Weights of a small GPT-style language model, trained from scratch on English Wikipedia.
Size: 8 layers, width 640, vocabulary 32768, 60.6M parameters.
Architecture: LayerNorm before each block, rotary positions, no biases in attention or MLP.
Training: a variant of Adam for these matrices, 1066M tokens, 8133 steps.
Each number is 128 + 32 x the weight over the matrix's rms, rounded and kept within 0 to 255. Layers, rows and columns count from 0. Numbers have three digits each.

# layer 3 MLP down (transposed), 1728x640, rms 0.027, rows 656-713, columns 400-479
118160129138118108150154168155115164206119135100115076132100100154122120160080224121160070105122115100167127090090088120157154140156122106064110097207102157097100157098123088099122115130148120096095158101135177145155107140115152114117137124
129107140124129117102139095185127161119116114104102166084133112150169118142152132154111110137143139191126047105163087107096145136192141096145208121130119172143131120182125147109146082110136123162158100126112158167144088102151089097155134115
131125159163188118039094157135129121147085103188179211094135101128161135142169117100166161128135126158118105093130126118183091062101114192097091114142104142143180117072143135182119168175083093131109078135131138093085120170168159145151099115
121123138107090134091115137131127100101147134135098132076183174125101162061134126123104124124138109208136120168175082149100103124159189164140092108157150153155087096074129150073104137098103115044061053143121166162086133156133126103129120140
144178098109116110050135150147147120057118154069167161129139210091116075145169049150123138084174135154099122118136114153104095054110149166134142111117083107087113163146082147094100114124104086047092125145092158114141205123171146150134134129
031130138102110137108157140198116132064104162085058124164165138105128134161108097134222137102138124117092139145125066135091161110138150132126113152161172101171102109120123077147111142106115154100151096120104138158140124105086094144156139138
145179151149152095115107131086120150116127116114061113100119094185148195142108136086118142125097072129156126108137117119171119133132053131113117118154115110085137109151134180137126135129173184109126107012110112139131095063056183081085130142
118104095164140094090114101106141134185182163190126153104159123177141064087104178086103173163085126108116114108104143121109151150087136148055058115143095153159127101142093101194081145149129153161082114153112121142161106092120153191099175151
143139166089099118152159154096204149137088139143167062140151123188145138137179046110149130154127118114116142088148115139158153155128134196099078091084091105096108134181151174192105101084084059113125171146074107133148214182139086084156134181
115140151120126143136138112076161136089061148073091113091158129145096113147075039129104169073176202151160147151135122165157104104126120089145178108143154055118161118123097127065115085154122167100134145112166102143137095097173148081158138131
151148147110101140151079110107080141103141158161143122161118162110115085128135103162171106174124151191062127132102153126151163133103139168157100110122152116131138123162173099132121140063150141139121163095167165080113106105155087088133127100
106113175176050124110095118167122157150147103153149097130129197076096155108092077090171116125098077107079173067115090109137125145114122117211108123136133106061159145144126153168134088140154126163083069087091056092175150105084101136155171181
151147097118094134114110122137139144119097140103136090129151119136164193127123086146122134143150073131136161119160046139118116173134123095195170131156077168183103154144091139112071145164166147091114118116159122201179186114105166067079149145
106131165063113070176143066127091037130150151111053147086140139102080138126130180111093176117118227095138111125169205111130143161093133133138152190098115123164152134139154121166078188177133156143120136129086150126106099151135118061116082143
135124073090166179111150092144135136164157105175153248110143134152068171090174168079154040124167139111070133178094162111163093173122125149149153185085158164179157139144124079153130118120102169116128122096160152116095074217073107142127077089
131065109101138100056120116147093176085159119158153132139098126149172102136158173156096141159100139132173142098100066142150131096207122102093107136112090139130162157102113185142135022122141115148107181086166156075137084169145077154091138125
168170103147102135113142120075148083084154193157103148110131105134089079162137134107151179167130125097137128159142141173147168107127138104073113152200121192122151173186110120165147087104112142125128106119165156168106124154093078141138153124
137117144119122168122187153184134095168109086136083105141131096076149088161142079150129130126136069119116113147137076145155164118112108139123101137130132091097079113163098102116176111095144118157091138112153151135169114137160053169176137132
105122137112095147152164141094079084149166166096130176120058154102116113141146139109108205119127165165173155108102131142151092150142109068103134156141128094142076167121096103098151157179155104146136134152179088089162103082152198114142176143
158136112118147110135128176128166131119185139156117147135082145137130093178149115161106132167151157143204177168085172142086117139144133131143119135136142101043101147111073107104165138114127109124137125210086135134087155126130085094148077062
143126125149169172122078085195133095103155103113108137117109118136138158113123149156109100101174126120116147188135159106121136096118105119112138122106105088173144142139109122114094152147154154187130177104154126091083083107169134174131153126
098091134158138142222085121116121163206137134126193168130116166119091120124104129126188077096142132142089153156110133103150109095068172178115118169152143137105164118095135158167131120082083152156116087181115143141145091101119067128159084109
111179123118131116112191138142147120165159130113125090076132094115102083104101127159159097149136125164127150179136197107169130161179130165140157098145095105087139109115132131142115155123120090149131153166142142102110089118148112161076112138
119113183139115148163108102165102095111150136107163131078162110104164118088121020097090093160168071114126123057192099105094144092075138159125109125097084134116132125151083112099121080134146151158100163153100122159168165134155127148102095111
164057116086126109112098150168097166092112084177162100161154232127149188117129219121097064091069096171159129094097142168119123105135126161159185160137095141183168063124062182126097133086088096085090167075097104118120127117173140078139171127
155128174119140118115118115107067149095121188090123116115105137083140098125183255144203153141130119164148163134089024063155152092126098128138144126077077153141138136084138073163166116103108113121149098138192128128146153135150084124073166115
160153152070153110153138099145188132141097120166127132129200172125168094086109140139083082152151124123131131147119104118167085119133150110135137086057140089155140178063112109061123079111100097103120113082135089152093106113129163078097090098
145115139058080118100145156115129104132148081136151159139120111063087175195139162153100112113148124098147101078143130148158146142103138090163168109086098159154153083151120129143172124132222142112152127167084175093196108128135136119138125122
127059072165126151166154089204111052108141113181173116108113117120127121125100092180098122146146177117121190131096162115176163162235155121169198156126124124114148140128129119224148107080159158093165166151131117203138144092140088163139088147
145108219126237113125104166106110097100117169161017167118127124150154183120124195176130089099171062119123099109099191144020158163138104119111109147083189148126149048079063146123105149153164142076229115094127184132069070121150126141149123116
151108077136127128082096120154122155199095130127145144103130141150106163110147253148096119120079148076118116172091135118111172147123127135116117128106104132141133144158132150129145144134174120115133122128153160122134134135120140079143100125
103119145102129149089077161169134097139098121075082107165099161071180136180100088141112188144179206175174162131094171129174164067104192167165081112160122165170142182105096143094098115117207093154095141047118120114137100124171066149160082166
171146097120133164162158178098143115150164094146113072166113046061062123068145208136193126144094156134105119172108099112150137222139187082160123111129093109087154106111122078137114106130105122147117152145132152185189153139123149125076128133
083090074130074146138144162135101133086118115159171136126090138123105116091100137115115114170168189130119159157056120094130135121114111090137160099158073124144175112107080149071114118150151116116100104147182092145124214132169126100040146187
125095122139113130120100046110145103090125128085056148129127124115114196078158237137131117128154128175141119164104157104132143142133097155061089136201084126087134103156089157103129132115134113130108128149199119114095132161104144153087099185
130112160116168150150158133148108116147037200144099140130125151103057143129150057141171096122142087091190170112115134148138109120093139155116175140147112163133060161174175108130142137155162103129076128096117112103097102137105112182124156083
104124127100174090136145103137122098131121107135100151116179109073135144082109096110148075171163094143136111117128104179149115111128207083178116111139122096125123111136191138171127111161127168126102119118086121174139122079136180171142123070
127136167101108112091138152099121125134117140132097154128136120107085142116142061096152131102117126070154147040124113114104159129101136166153102138099091094068088169126144116155088126115127139145111152128061161100148114139155061038087158103
160150162158174086085150115102090150155077143128161161139138115147128141141139255104117120136122070091110152122121106162078177143130155124161133145118104131158134124147163106189119152130123095127112133154183099110105051183103127123106144129
131117130117128108111160189127114110165165129163119111201110110128101170105111065147192061097144141154165146151097148159129129052174108144167128128134111113087185171066123162128157166127084140123124100159102090107184191215104062112134170157
155059106114152091143116176129191072112093081163134144188137147162123194085105111140133111106136154136124121212133100133134109106126120094142204218166125109149197126112107173119086076103114161175173075084177134157120166189145105099135106125
169145120080122136153097084131079038153137127092140136158107075104112145099152140156134117144164129175130082148137174155144152110140083087126130137149091144184122137137156122104152142142102158080123135089123064160132109125129118171151110092
112116199080110152172110153124135188161097178130061129140076059163076126166147135125108170161140045086173166124157191152117064187131109160126143131122133141144109100135088111149149077158137173099110114096110133131161105155093093155131154141
107156113072102166128118168136108147103163157080148122121147108090110149076062132140151167098114087112157122107154109109137107159127118087116107129166143133148146137074132129116116166147100107116109134118143096073127148098137101181190176145
128148166112098141097114120115177151183142109071126105140132086106072156170128188109125102128098164142142120058070072078128085134176163071073124136129153152125110113136057122105153144130143138158149091106117090157102134142135125156112162127
091082140169090067169129142115090095131161150123150184149110097107149159056124143133139115165134132201147163144137136124090079139110137113151112134121128156114137171139163143138133040119133123087109150162166094116151121107136150089123099152
119129141119130132059050141144092158107118119141187107104106186109078157218173059150168147125113062148151157118210147175121109100135144146102154198138115132103140138145089116087154067128113163138122118097116133119095131158131120104115156105
124173115148087176134056061142087143162123132089139196113102098145112146133105162084139099098141165103097124156122105150132105123165192127101098094082146157154061117138147060171144154109227140161169145165134138114084158116107090130144133182
131138114169091115088153161147153088136149110151150150168127104080140123124099067126048176105141127169132129083133140132100112076182113135095162095130132066097155158133141076109172108100156137163110126146141138134083155156194163124078128101
142155121155128110146084132178107131144102141117147126103115146155153114107154161177118171138154140056109156148121155152171223148109119157083189127107133152132133150155134136133075166103078113104070126145073101127159100116098158153140107137
116146108129165124154160128187091132107134133098128063141182123126143132142145083155128106128126175061091151124102115142119174131121145180114152142121115109150124084099177043141096141156139063162111178139147165130092117123148135149139106116
135156082142133183165140125137148102154137149099139144168114124104121147117180084134142092114135162150135144169117175134050145128100146140129156098099203106178077200173170136083153169145167133148049075178087095164099159150105123091109089106
058158121178175113167144155097062091088136165119140102124122115113151166070073172129140090162140154111099097151160092126073159101105092183090144127114170076085132111104129167135109136130129123143073176148161109117116170167136065132155119127
096097147157169161170132106120060190143156109157107136118111093117154124118086152107152122115116153115166121128095101163159158146096125094108154138155131148147159105047125143124150202086101183194123124158157081085175147128106188079085128108
098166067140128111140178096098111155077105150155130096108071092157148101140148185108140091149105128130119087104158118110087175090149100139137119126120156060117100109136145124153119129041109107189138179122107110153064103173108189068091068101
140088146118127119178145060150150163158159129120118157093100066157180103102148143130169148109111136145111147111093081132128144090160119115107077105105086092100145142183140153097136083086139150167143169139182117129102072122086137155136084115
164134147162109167108138096122107094113129077114144114168098119103196088096102103099120125137202148101196105094099075179183100151148128088127065101150145125135084074136158147157184206146108149171090109178124114147173156116099149064134105150
129145086110083158153141101170125100145111099104183143137088146109145120111102102138150114130097170108126165114078143103143100113147131181151181116133150128103145207074154106111100073140134045162145134137162129111133110138148100155158084142
# layer 3 MLP gate, 1728x640, rms 0.0312, rows 657-714, columns 400-479
136157086135125147090074103162122117115149095071148098102117080143175071125139135162093116137137195120106048108126166138108115089153166188121184203101143150183056126108157103085083105097116079123114112130112188151188190124153097101135106116
119075109128095137187117130150096153108124106120087152113177171172099160140147103137123121086121161110081141128118111157104046108132072087102171138168087156146160093154139154109086118098167111113161159145163118086175126183181157149102179182
164182112146149151103174165114184119094148134155111110087171150115141142205115095140156058186148166160097157140071170081133072137132086108041086104075144128124139088176111098116074101088119141035086146055080170157126117118088086129182167127
117075160095182098102118136137145163164128112112108104119081111081140120148121166137143148123107041073130081115121150152088093134144121117162135167158106100117085051097131134176119173120095104134167081066183117130081193085122134098154156114
125160084149152157167148090128138161093085119204123126099117141141162058166079117153122144159119090171092135120076135138153184102114140124176144135125147104126100121092111127153144116081137104172144108112075141137161162140140172118178151194
061093132108141109140152127094113162082152170105145148182117111164147116178170125062134141070103106190125077118162097083137131169113110155162117172122121146149089135081157080135133104132117151161167080161127088151085129124105160085095146143
127108143173152113158164084099069085153148135111133145131120118094110108122104106090085138109136137164148081114122116196100125114144146181149160091129064150130107115109114154151132143142114146142122113151114171120157172128085167170139174100
106158065109117081108104086127110151093154109089138079124186169175155101115125130085124103103142146194109141081091073146124102157114219165116179070110140126162148123106130120124110130134046152145139150126098073131153089127136142164114166146
131119097169106134099135183094154146104125104110185148136147076168120147048114170093135096120134137106145127139110147109151137121091127057103159133116086181072110157164107120091164126086127128112121084178116134134138153140164102097143143125
060082102094114100097076085113129170154074111107166141118177114105104133085095119103146123086103138127141112109147105094107120102111059108150137145159146126125136122116103124152095096170103147122108073132138115135165157122126095176110146126
181138173160063084151158122158082148147112107141129154087057179149121129115103117042112089188081120137071144082162116099118082061115110077090116157149068120117132121104112124137118127130079077094180167127154089113127145112116137142124100136
200134140110064088145125113153108128104082120195156186171077184154161089144157132135117102126155098147145135152131173104127116128103139162126131101165086086110106123085087109148192130080111160147100141133140155125130112165084141183064105130
138114094163168144117101174135100167178162175112111142151181125183137134164113153115084114107174115195131157140137082050087122005189180157139104115118139112108139092132074105091147095146096126112158115105130144154135139122147101166146181126
145131113160201105092132116084110094111119134133150090153147138108104114119149165114146116108081060045105138151184142118144048085152148129121107127153119122129123077109107165118086132086127149025076186099131139078102119176117111151133099131
172099186089153133154150161073129126136127107123179121171156130142142135153088096117126174156112171139091150113187135205139139043080156143108108065113128108145117134101109117137144156174097083056134194153087214170083178106084130133098148094
118144113100121091112157078164095117179183114157090176141104135163078153127117072157118155073174155113103138128173153114158193116142101112093134145135163152152144120188086097138078098096049154146101111096168103102139143129178169124145103085
080074083141129086177102107087163113111188100119126141102132130192105183159136112138078109125116135167197111085133117149138160214110086155174142119169100151128183168074163171189114178158158160071074116149105104142038113167135137141129152102
160136109153111144150112145097134144148084168141111137123082143144096094122116137125140164093104116139163108131166087145096152137077110132117154127141091072104108154110097160078114134113118122082115178126167151139097147113140142132105097099
144137176097093121125128175080109127148117148132115072153078155138090122183159117148116128190087136092084138141057062117131152071172104112184163107091104101105144083119095109181123132153077130092091150120072109139122058123178159123099132117
155118116138126108177126093145116248093144121099140114160120165108106124158115092132160160074106162089186115111132100138123161164111139101141141104146145117152137117122205081161081188133098083131128189076131168146120125127090079136118133168
117118087128106101097116148180119124107078137118092119137147127178127083141176101163123138112109124117178061125151158128132153135126133114143153146059112116123066152091104144089189166088150149155107180084115110101169158142114078106073155154
132108120035197147143153129128107094121110159148187133098120078159102115127140145148140166153143134080159142137128165068151134095104113142135131112127112113133089046165119107156087138176068141060119115146150119077163114145136138163198129102
108109134075170114129143142080145161105133123160089143130103127124092091163120132119113104081177135143100156163074132068150124146203107148125162101088096084101127157136065139160080125145123122083152103077125131107125127103093130157119094159
139139165072085100157220153162127096154125153160183147139112171137076165120091072117116128124140161148101148083169133064230133124071098151103104178130099085102172138115157151039084101116148176111130122104159193113100084161126127113190119154
062145129177124125134103143125162192138111069086145102164152175146128153107138146152117121125130145134088134156150127136168136174065131140059115114111085091122144151163096131145135064100134117117100153119153179130155163109151080150120149187
052184122118145073155162109128078156121160088093108131116133122116114098116131153091177070090112101155150174149137072170151177172104108163187139113166104145110122064126100097156115132112120141120069061166103148143144159165092171115142147112
165114072126183119055094160155157147128135160151146146105128095110129039139131135127122142132142115104098106117049192164122105095136106169111141168185141154125074136149165119076179161148153172090175172156129167117174096075133076147139124161
130095110099092129086164134102098095178142137157180103094142154149109132126103046143136104175103108123148124054049138115138093128183123150143123144127199146111119185189092046100088130081120145089157120119138149110169076133138140082188179114
102073147137108145085115136134148072106125116136181160138142082180140166111129109146143059118154125141090117140085127162151066112148034084153100104176162126101116148088124131069164135143207122116155142089147082109074100153137105155164182085
145180166130154130105162100179183123157102132117146102151118195102177160140107095081079110094085036090121138164141110104167152109134132120110154094067160097115074153154116113119095189131143145099124147146102115150137108200138132188152107145
129078094122134166107148137116089173205201066148122188136146113161094154123133081158116170180131141106223175203088177142146076147138162112097132144122136115041106154179092132130098187094173107068113172142135154122179189073156149190114090199
124109037151121122110108135130117081105170139165135104124123172131146156255109158183141089125119149114145057145130100153104107104136140166155130143100136120138166098201118190116148053124183132160165123124155159079088121105148129100092122152
105094137157098117154160131087155140195103169198186155100143147086091118169153132174095136090109143155074164110174118148135148190155161126109120144102155124161161088078155167113094160132109122142103084102173179139126098131134090084099157101
156073131123136070103139126109125117127181101142098132130111170124099123109144135120059052108044155152112104039126101105114169139166102104120092128081115152112104061171077137113143080131103172106073141110171143125155112112097144120197105079
147101134091132109107126165146164171157097142116140157075139162096137120196158100105154083108168102112097142139143154158126141064075131150133159083146159087125128112119141166152091145132119164106118158112069093091108157089167129147115166140
087096196126146123093097155136130122162102115131092113128127102117142161114104093119145111095132138109122141116145149110144156158132146151114145149094140118135140138118168077140135136084106101126143158134105194099137094184109159137183173144
120121175131123137158145149097136107149147121116114171102120159127102171164182127089125166131174109086144076131135187138160183143065118101115130145129103131087134102136212112122085067105127064114118150083094154097109125022110110133113129172
132062138178132088140138138164115128183138094152144128133106222155108122145154092119161176122162167122177116111144172119151135095099158148135142165090081104095143136166136131080147119135142134133082073104136102120158112147142054120126128181
094104129146146133176056125139134097128175124116125092152162172120118137191069122160113105123125173130113132176136134127157115104136137167120127161107114095163169115102135156132110131194131142156140157118161156137064131103132104130156124138
135180146127135136077114101130133170135129134147152156070113157099071111134156138085101140162107074096082117095144153122108114165113105150157061066168151153137156134141148141156111164124081104069125211160048174062166185123114123104097136101
140072085128114126144102102104128111108107118119160218162119135106052082161150100102167084139124170177079082149122144164142133097109144137158126114136075113215142110076137156123094080134187113136131098154123036156109169127181081110137158149
116154094121110130187082116161159184105063108166152088153127118090073190144129122129191144168099127207099153136170119124135165148116135163088100133111139181109095121105109075086183125105159081156175099192190159123173176099152096147142122099
158125127155120159119094100121140123110119089109064156110094114121109133139190156122146120171165120088144168139152162158089123095121138193189126106137120125181156118151123126179124156090082124113120172127203112181107080130142190108161095156
120128168119124139096192151157104083145126107144150133136098133142062116121125110108098063167107099113089178136080081177128127088146146139132120088156148154176084111117159087075092087152067179092179122119122140111150175134150176137076169089
144156205102143150136151059097127107135075111152104127113104110163135154104151110138098142070125079123147125114129131096160152133141112089105165118099105137147076104105105136170138149133109170120153083072092142143100133139117119132125154109
176105148086099154152075144105083132158114134157190132168133130119145113147111103052126182112107130119173131110124088160172114153134151116165149114059084107138142134195112131104123138145159154090135164128141113149171140193136183100103162117
149161104197104082147107168198118155141135186157159103119168111094110085158160128092124146184186069041123207143168129135069168140051090087128172114146111089127135170161101123119170146111069134152100124094121137103097144108080184182163141101
156143096107113184168086136156141148196130093140126075118164157051151127175107131075082074145154107189142165102112118131076148089194137138116112107075184060101074134122137186074120155158162113108135107105145155153178200128070169108121109136
111126126136150100105123097191134182093182130140145100096166144115124116134137113145101165124165092124125150193191112146101160077135109137152187163113138170103102105131149184114109142144129109157118156135124104155118152079137185172131114136
142108151156071115134161134127102102127166140179110121131068125141099131114159119076123142185084094083091155164155087141093131124141096146172115146105131114105187130096147073140088145175147120099144081095149178126064112155145103109160121134
158113140072132129142154093142138091145109105158178162113115119161109178120074130111027046148167179099096108148154146084139127162160082135096104200087107082157112110142097086093173181082089168122104124158152118105172110143107111130111137147
111099156074122113118133154154154112207102156131097136081079099077148108167194167124177144143134167170110141107090127080131090120152128155181079106105111162114106132176089098159129144115156138092118185104163106207172110130129127132123152102
133145204151184159193187088154098119163157091146135124049100133136086178169113130085121129095120130123119085114107116099129153140088114097108143096157129170127179165106136148097090144173152129144128161133120157126083054140136146129140185117
118118120150093094115129124243126148161079135138113175138125137169153134133145104131104136141193122114121112132134110205121145088116099163109167121126108167129130121092142094046119156157085079112097135096103106163134102126159074173081156157
129134114119109083124113130102136086144111157132138093110156120129090122124139150118165133128109129115142088141169112136131126148104149094131063099112145073133189097117169092148134108136099167097069142137099145088132107141121135142117126096
097104143114107176122155164209167162114121165115159103148070191147086116158152098111117158088176090179164166145137143099111117123114089062176130123140101126187143161140121126180173103129191127076102191106074159059147088168193100183117135169
110124118125161132105091093128119143117130104123122136131145132093088135134153115097125134084105133142159103104121139042132138149118115131133128130158111095136176132111179151159116113179077130133128134096105108092104114177125167135118084154
136188117082108151146116195066160106083066206137153087140132114080099155150148138054160136166173151112125114133079115178161104129165176176112118115100107124128153154128125146035122150113108113136119140123110135185113162115077091098148088135
# layer 3 MLP up, 1728x640, rms 0.0315, rows 657-713, columns 400-479
106139125149167138138155123103140114121132115142139073065149123104151093163181132145191144114149137103114172120117132145155124071102131203089160120064151103077093137091098153118111124104150155092146089120164094158107117170130177155145176068
149147090095204142138086161184121205175161184098117114115127171102149148098197152075169174133167062119123115131146090134172120132102131162078113147048077160079113194126100126174120209131155097127156129098119136071103113128116120131186085100
081103168139133158079113158127158140139099096118183128096102141065083112138098096112146171068196112086130156112107131152129138136144140159148104112184059108112162128088123117037123120099190133075141127101067169087084100080113132111158130104
181124135131169134141106069119114145135165113133160100102129115123129135158130126160126153132146164087116123131152079133135197152120155123106128182127152145145128139141160151127134185162119141170124095154085145143171117127103150105119118097
117108117156134177119153111215095145147116137186081111185073153137133130118166089126075138168130112140142131125144123144079153146086163087129106144135155102098160160151162166108153154180147105133126106166160138111153075124100139105068081137
066111126133140138081097159084135180166139116092146109139075119124122079125145147096146116110189135144117142096133120106170153144101172142180071205156115181121111150127136146112119113101176132148159099155168118085138144113138145127121153143
172126103194090147135125153111161121171073134139123204184082129172125138169109140147167061182152097134158139174153104081080074104121145109199137197143095175070097135126155107149209152152170174123152160066172122108118161072062125139172131097
142131122090089134184081107140099066125104113121085106130113127130129179129109153178132099147138099078108061101110127115119160146150110129144139094119100130111094135140164147082092127156152168113127119174138077177141088099117140113147096142
185116133148108124116132104131105123090146139141081137089106132107157117123110134148157090111075150101100120177174120132138089126128146091104110093141191149145104133148152090178109113137098135146160114120087121114115131139111135135125152113
123136116111082132084163144100126198141086073101098107147136111157139114104101121098153159119142115106192165131173095097055121091151093172113188110148077122169081142116134089138140097205088068096126134151174105150143136100140152131121188095
110130124129133163131144111106128115122130198155159165111075157143148134118103106116136127105152149122161115188199108125146092077188090120150081155132106113144171122152106058075161124075102072157132167134168117163103138158137158089117075127
152077121134135091145066119107048131133115119132134161144104065144105146134117098133144115171064160098073130147135208116131123068097156193153135150146096121104133091139188124121179161129163170151149115136120151097130104149095133122133101111
170149115090129101108144216147162168086092134089138115185123090110175061121150110109148160063156098172116185152145114131161141132142124077087143115095155129118135157107080135132147129129166137117115139069141130175150144140119103162140117134
147117134120138160121139141101104138158185127132149153153082153178145121096117096128150172125116128091131134160109109130078145133166064080152119123158100170106144110127148142076161157172125165134078196131152045128094125198130151115115220137
133149130103134087185149131135140123147078121115138111102187098102185054100026199134164171109182091142151198122138098155145156124133142167130058104130113112049143120118156151150122147142192084113112168087160138107126162130114106102124115082
080129090128119094098134089113095174088167076094173121146173147168127124133182142164148091163126130148116097106078150135152126103089133139147102128148135173147180137125125153121090126059204141135158157148094086188091128101117111070112181155
111153145099151123145118112092087137060155129063096135155129165154179139128182105093126121166111141099142108144142146173171129078089128124160180179120137168115156126142149146184127157104126187126142138130089141098130128120094155058129127167
114160153069118102162139105192191136083176107116128092154158098152131153185099109145078092091175098124094112117182156123063140120097111129121095120115093162115113155142115100149158077111102123111138189117095115092047123142132136103163112093
118100149177092126088095177207117073069075154151116083120120094042070118102156097105190124143123146115155130149159134133132132123100127129144129155102160195127108122177121167096083121105091110094146159127121131135101124163129155137117119134
136092139154119091152111141138132154147182133135104129166125140143113112150147116085165131134111108045133121117137109166142116171077143182174123116124078084098140138124158097105141107110098122121104147153095038133166175146097109170101085160
136135095134159175151136143145142119168160152166100119130096091035160167125117142114112134108103137110146120143078136112102097096149058039092107091151095097139146121145099130152086116158135068159112159155098153126189154091191081125086177147
131055097146164108085123128159161130128141099105138134157079147116099142107148151176187120067159085149134086098104083112102102130098108123169084165115046101128128203148119127164160159131157085132151162198127142097152089106170095147124077132
121140132128136098148126132120115164120130100147109124135093108155109164138077148103135118126132123142143098133118117108142142078087167143138202103141142158153156181064101082175085116122125118158096135097141162112114153107087164137139122125
095124159163169170076103110121130094097124101143155135129131127144144189164187145093162097131173069085178199074155083133173137147124140151221126137105063185156123143132129128159095126083142079168141081100085123066172148144069158091123101152
141053136099182179114109132165114107098196095157106166156147147178100096114140142174061144133146162095110136138115058094150152171133112129190087139122087067124148098130136167166133167118106139151037140176100136168160194130172136151096176187
125069144106138097107175166169131141158101129135158115127121089126118104092145147065142163111147114064120125159165139141135127150118101134100153150185127108098185113097151087136147097124164153140081080108182133184056095162166109177117156036
127171113150082165171100141066055180158079100153178154049157139174115098119107113151133096145146153097152167187117192199173122129187130114081117140099140141079139137111162114149127159149133137105096097084050164111130113084091117163117151090
155152050197149112147126117164132078112073156130151107105183104146220144151167080145169093052125123082137109073164158085120154144133158147143142160077109120106110123085119098171143148123100157154165145109102151149079117140144119116136104104
155124090084204194086107103136152168156060184133141143168114173140172087062071135087138116157143142128106135129050088087135106099087148163120177114097147189114118148102175137106144208143152217067088085070086159109179168094162119132103158210
135128110084097069156167086116142144137130160129151099125097082106133142136116103058151114083093136127123108123129161164078108093086102069152179082135132091075122120128178056090110141175112095089171087084173095107091109122122128077123088128
168112119125094142099128149151133068169114130122141169134169122133154183172099161116173107155108168188098183190156103069117160151107148092153174132159154171096207083138137084076135109078109229155044136146152066160124164107212156168135093128
084085163105135136112100067093115106146133125121162124135111126146193116164058131162130113123182093124070130092157135089118136109125177122106131103101167067217120133115084070067098174109108150078177125098135130133101124070073177093139144132
086166190081070072162162108103100191098144162182089106169115173073078188062101156109139111156116107131088123088135055111091154126127138115177127093104139075167116111080141152147158162122107135132162106104104082119104194107070162127103145092
167102150127155114142110177106120154148133127057132146105113100140118125138135150181123122180154098156122095145083149131163153128116103073109119102136145098171082139129152129099122130117156065115157077173156133169123162113139085123157138117
110123128139140082133090159101149093135083119142144158093149142195082190127106073152174090108073171143100133161179145092119130102151098132102095094066151176113117104114072066143199069181128167163109114190193167134146092187091090115175152115
153107151082119200113123131135135077161129158106139128143117162144129157177140126108107113100077083094108156121099106155134091106141116165120160114094061097198144117144152092114092117109145158100090145068116084146124066149128128156114089159
117075100089166144131158117103145139132123164188164118127187083145115138150112138148075140122156089122190120129081099123121108151134098131102085147124193091127141107129189096156131100064103127113130098105146107128131144119112131157145083140
097103106155151100091148153095140166176085155094094115168148160114065120154139087148095104069079140149099110162088102103098165143123103077165145081119112160189072125108152148123115097168114132068146129152109129117138083123172134121131111158
147091110069133129107091100146068057064080107150148069122156167140099159153106082122126106152114128124107167172106142145109155089098141106115100140135136125162126109129120090101140168108136194106142142077075105124124135112171156149110170175
086181127171121130168111059120106180091177107127136127094111139127098170130099146157143151126150141152112125109102145093158143123177122138073101091142153130098158156176203107139093107113143147111134110156090140086163077165140120071099111171
129134147069184188090151174086115151133138154122187098145107110116114077114175148112133086089087061176104168066101147162141065154134119079152154164149098094128134069071117085078166100124109139083114161093148129199101154103094088157119177174
150099144052127140117110105145053142174053076093159121152174062130067212139135171157154224110146150131149156066162118075196205098112172148140144169134164126116132115112108104139141121142115080136117106185135123137137174130191127117106110132
171122163129142117110136103159161177134142141151108134094181146083170111151167143157081173110084143063156122136145135144093144129084174179112155130115114127118114115141130112158133158114078109176131126169129122066174143111114126099113073132
099089168167130158120096128131130163170114123097186172136142164154115064111147141156128167098097120114132132186082123112133129129106133140112124092104134139140072154114059118100127107124205111148084097191158163094069097220191143111125168111
173132135138146129120103110153101129138098155114159169104104092085106135132126156133088112152153088105131138133104141180093085144164070101137131081144103096073141083131128151117150106146155123147123138079065110149125170125098149077179144157
106097147097157100156169084094117121136074084122091161094119163114116087158131137123165176174082109125112054137150099133144158073132097105106170168124103122143127123133123201176111135147159071148127098160135123160128199090080149153070157117
142079148055113160126109141144055150180098129172155084122152155106132178150153153148157158083133085117123085139138163109090191146118120136100141242115175144149104072214142116098124117138136175145167200074049117128173122103076114132178079177
131157167132085138143108088183156219135162112120123133098170124130128116109089139148162099118106148143137072123109138115115140107108151170064111120117145094117099130113186163120105138199154101147119104145148112136103135100123167191124136095
116191132097153127127125155160167163124110119113122162131113129156122114074120110109157121136156139130117113132129106128135159108097124110158157096091079149146155109146188110049071069074160120179194160141217092154084142081116136126124145081
157099136138105139070109151122185143101146155122127193120154123123182114102123121114112161118136107156171116077136105170202084157126127122122109143095087140127095135168184133153120093140081097181117117154097111133156148111125132150085111133
184116173157159129129088103116142114091143185204139120093058104152099114089136127126130091082094136134109134140215128167181105179113085093122040125137092152190102112171135143116145138123104109140118152104097154081141116147130123199113153131
172131099072182193149086163163131155137127133127124101093158160133133059168153105098134149117093117152150105128076100130166068141123144065133109132098094138096126121137096114106092174119119156139125114077104146132163175131171134160113137098
075154161107155117112142143078146091138105166135112093143138151105107139106115102159139090137137144151094128150206122151144162180183157091119104150094110122089049117169136126183143139120103096130154060133130151126140187165131152165168124042
120127142125101151105150109101107092132100127118060203086109184145135179134113139133098100172113145118165147121142180149109135148130155139132139179176119202158153083133154137137131120159110141164129126157175149155111092142084149082136143158
108095149178140091114108175147127143101090120135137110097145155125100155107100117152088136118141139091104154102092077115107121124167105136138128154131141085100082111129146154160197151114147124148132133149085114153130140155106115146067157093
186147035186123138120130124049118143119180137173099172091192161167072114139128152139112085110103175112095104112088174153146179148136171144121119178117101128121075132125128138122106067152157132132148081130088089117096146150097131114157102113
166121092123105149121127048133142168127110142172156104150104087136142134144114138148137129133102093167090138092077151073136177127172122160094133138117096137087151113197132152166160105130125137157130131143141094119177124108145099123156099097